config.yaml
n_layer: 14
d_model: 96
n_head: 3
n_kv_head: 3
head_dim: 32
d_mlp: 384
vocab_size: 8192
activation: "tanh_gelu"
norm: "layernorm"
norm_place: "pre"
norm_eps: 1e-05
positions: "rope"
rope_base: 10000.0
rope_fraction: 0.5
qk_norm: false
attn_scale: 0.177
bias: "none"
tie_embeddings: true
parallel_block: true
init: "uniform"
init_std_qkv: 0.0709
init_std_o: 0.0
init_std_up: 0.0709
init_std_down: 0.0
optimizer: "adam_variant"
lr: 0.00244
beta1: 0.9
beta2: 0.99
weight_decay: 0.051
lr_head: 0.00817
grad_clip: 0.5
warmup_steps: 323
schedule: "wsd"
decay_fraction: 0.564
decay_shape: "linear"
final_lr_fraction: 0.1
batch_tokens: 16384
seq_len: 512
doc_mask: true
train_tokens: 115200000
steps: 7032
dataset: "wikipedia_en"
Each number is 128 + 32 x the weight over the matrix's rms, rounded and kept within 0 to 255. Layers, rows and columns count from 0. Numbers have three digits each.

# layer 4 MLP down, 96x384, rms 0.113, rows 0-95, columns 128-159
101147095203086120075150112144145105125156142120169148073147114073175173121123156107147113135144
097172186085137094183123129139072125131159169085177139142173137115183155089099119157166142148079
176071149087086178088097106166137054151090099165150084142141166101133179128096069123144198111132
071165125019113100087097141123084154128100091168169138146076071090158115080181064105157180132120
141102096149060132119194100155141186127100128156178113083124142177178078125164126087140166089128
176179133126102104154179132178125000149155135127097104173102133120120120115124075116099119150121
098120134138162171129098072090154098104083187191124146119179081127166148101181135186066167115165
154110081111119133130073108098146111162087185188187106135116160141158129114143188130073063100063
127170155115088120135094125074115114145101125144165114142155118098156133097143116096160150111143
178083114116136140145167121130137131155099160194138174138096090170173153153144146120114087122144
091117220019120107115153098150122128212135098032125123093163127124131109087116123096070134102091
115150120082112094067071150111113146137124119020120175079200111060160124111132121097112182125136
137130108118130172176103151104125137169093160126111076130076180122104143100174157086129142125113
121182177117154076130149036103135150173104120103119155136178104080027146129089208105162140145139
096076168117134163157101105115142160050168095144090185163151080134099118086153109132142169139115
167162040118112072196107166192151112134117125150081135124140100172105168088192163089098114103131
223147076127096095112146101165100122083133146172143109142061121140116127170112101124091132097146
115119167136106086095089139106192190174151137067130131125165069093125118085099078135123148130175
179114107124174040109139133131042166141133170208100112155098141165131163160110120132135091099154
101174107109131072137089113114171118116137130129108104089135106133090147119141140128098123103113
110136107113103132165101138092095207124095128136158133108118170084109108121109111140168157118116
128098124169092062075178130157140151120105197141123070125099105151118128071147131074085149131171
059145098165121062178130132130143139138133089000128108101149191141139102121098132132139076192092
132119170115148076154085167184160002116136151106034125151122208159066128151170154086068050175097
134100189144105153121131157132147118139181093121197124105160137085162122139144118128174130081153
103148094128142133167164118139097091128144157094107170155130135181122083134169135140145082202142
162138075175112164135074148115151141107069114127143144155145108139118114170215141146129122132183
125096139106094154078131106089172095136115089132118133131151131110142098140088102106138113098149
047135117162149164141126097108108155088133121153138145103143102144104123118123156109139110167104
132070175147104112117076121112145148138155152180081158122144074076102089109141086113133145138159
176107119142164170052153140166100160121170104135096083148114090155156102139127117120125164148095
086129094073092135092071163083163142203117044163133121140108129129109071117124133125117202118032
152194117118161148122093127118147098138151155062172102149165133165174172123169130113123136152133
146091112159143153101175088125108148156112151186153101142132156111055113126095204123074181104110
111113189142124207117106167143077140155138202108105109132102134109089119081127094112202118131130
109130171108152135168133132103139142132129119150144108104132099138137161113127137148111179098171
137101074099135082124126198140135164112107095091163124161170112100132143103101173148114091123138
071128109142155140158087153079101100126156197160094153113133109161114179134157111111138137144145
126114127156157020117118164142115127173057127120127188177193133151118126108125128136167079172092
123122144137159117169090178124085075062099157066113136120088122141133152115128134113140152130193
079164164150121139168109122095109128137132115090065133117124080105123122120111134161106108121122
163121101196109125144116169096133069111146196149175112141080149140174159166124121121139083153158
117136089164126160090142189207154085123095143134141083144163153107113153117101130150158180093169
124137091158148085125124110100093125124137144114069126149147121208059125177112095152119129155121
134121115126091127117106146131142157123089095167177149115178123065182143135027116095141088124117
182173142082106136145061114066146124086119105103180124148103151092153124151111148168076156110091
121103184155161110186185168165136064097107139104121170119117151107098198167155131190105126102160
138133142113124172159184100138140146095161177164077111115088110126128064134095096123091170102162
111091139115129123110121083145186178103116095242163172138161150047108129145141129154134152124082
117110105116170063114074124097141153090041140112161165164211164127212145096108139139114136129142
140112094150163108125182086105140144134118201222147128135097142153128059133145127117148055134055
101113138124159080106169145104117171093102129123189123133172124140094141144118157096130165165150
098153148111151146113135072109154190145082045195140121128118138112075130123100110158156173130113
107149148099134116139111088138120097202171158159167152119161131120159082150145100143119155148125
068090164129145165152137139138069097142148161117110123165116146119110136127187046114140128107133
102146142143161130056114105148134136126076185124144138128164103137114114119200089118160154105127
178130131138107058129125153097123142156115197112133090171131101096147086143157106165179169126201
165096078105126085140143072076116100133157077042127098066109123121114169161134105149072056142099
148109159159100168190148154137100113165202113090127113096085110175135151144138150150079097163101
111127082148096204079117070134163076099103078128084126099105193122126085159079075105164147122083
141140165169120200124210130166079083145163118190077113114093140074101133158125118122140154143145
117132184100110143135139105184135113105140110155144114077090106106145114152140149170173108096144
092166097106081157166114073072147156125189086121124143095125163129187107149070126105133148163171
208144123175096147118120176148161113192153132108147137131077136109134095119090116114115086138182
124131120120183062111116146130123161097129110120143162086133160185109151161166137173088140133053
092092117131128130090106181142180155166100109149103115154124157122090078153162115133148118104076
169160152103114132120152101117142135114140107147148158098158147070180127193156163154127099167154
148170173126103095099170098117133150137129116124123148109143147152191150143143128120103133175118
113112164145144193141127123127068210101100139130152181186107157165071147137140157066142140114117
193089157196161112112154097078069124066151135088201102108100171124126105174117145121130128149092
179103118098099174139145166124151121123188091160115153117108076174171134132134086132111116128096
115144106086135113156173167192089124129115153091091107135125133188167136152138154124128133070189
089088122184059144134144111101110120082107104127145085147112058163123110097096132110116117111159
138118107141134177136155155132085082091102099150105079184135127169101111124112136173142079133072
040124086122088116149112087150150119174119189120124137072162119140158131109145132086173066122114
188128139130178136114099129151178117165118146082117132171155145164166168134095126153117112172176
107133137161119153142120094134112140142123084101113142157120121094159116080102147176171099089169
136139141128157179160126177069157210105112134091133100170108132121106111100082172103175156124087
137138066119113167050167149109154170132169089147120121110133119131160167133124110130141163124116
053132138143131182112112145108143152150137102102093086067123123097143143101145160176151135137141
183184154092123113125136161160124098122176113119065125149109142119105127094120167130124207153156
109158052147126158136152172119185171112116104145103163090134170147061098145155074135166072103114
171126129154174067101076122198093189095159196160158120155139118151116154102076106114159132117155
142094099152115181164116101127097116059174128124191140122127152107111166096083158103140148120103
118129134179095125119151109182173128110107118048052151127143095131067149138103149120182090138224
119160137129126138151096129117085082092146150223064138137042126119165153142158125113174148097107
118146098133175196172129164143174171140121057123156157112135149174160135144161171081117093149111
142155052076154084140112144182119159168113087130152117116116109179069039105121124144120157179146
137140168101189149189127093059092107100180102071128110119111138141095143129161134155069092071148
134079115147161076161221119143202100138160035158227066033096118102215154150125112136017054134038
157181125062109085101127123151150145154121162088139152160166173142081143145087123123186115148123
140100137177142182139093142156102125167128110125089123124115082181086103126119112156133123078097
117111104116143107130111164106132083118156149149042165119119130151091093159118109139054143123144
127123167165105133133169116110082093096181072145133093154105195083140170157139217167085055160137
085104130152132126056140120140052121107088165103080141201182115093172115169113169134202131146162
177074159050145106107142129133155048092159131096094123128029052174146122100082076160090135109111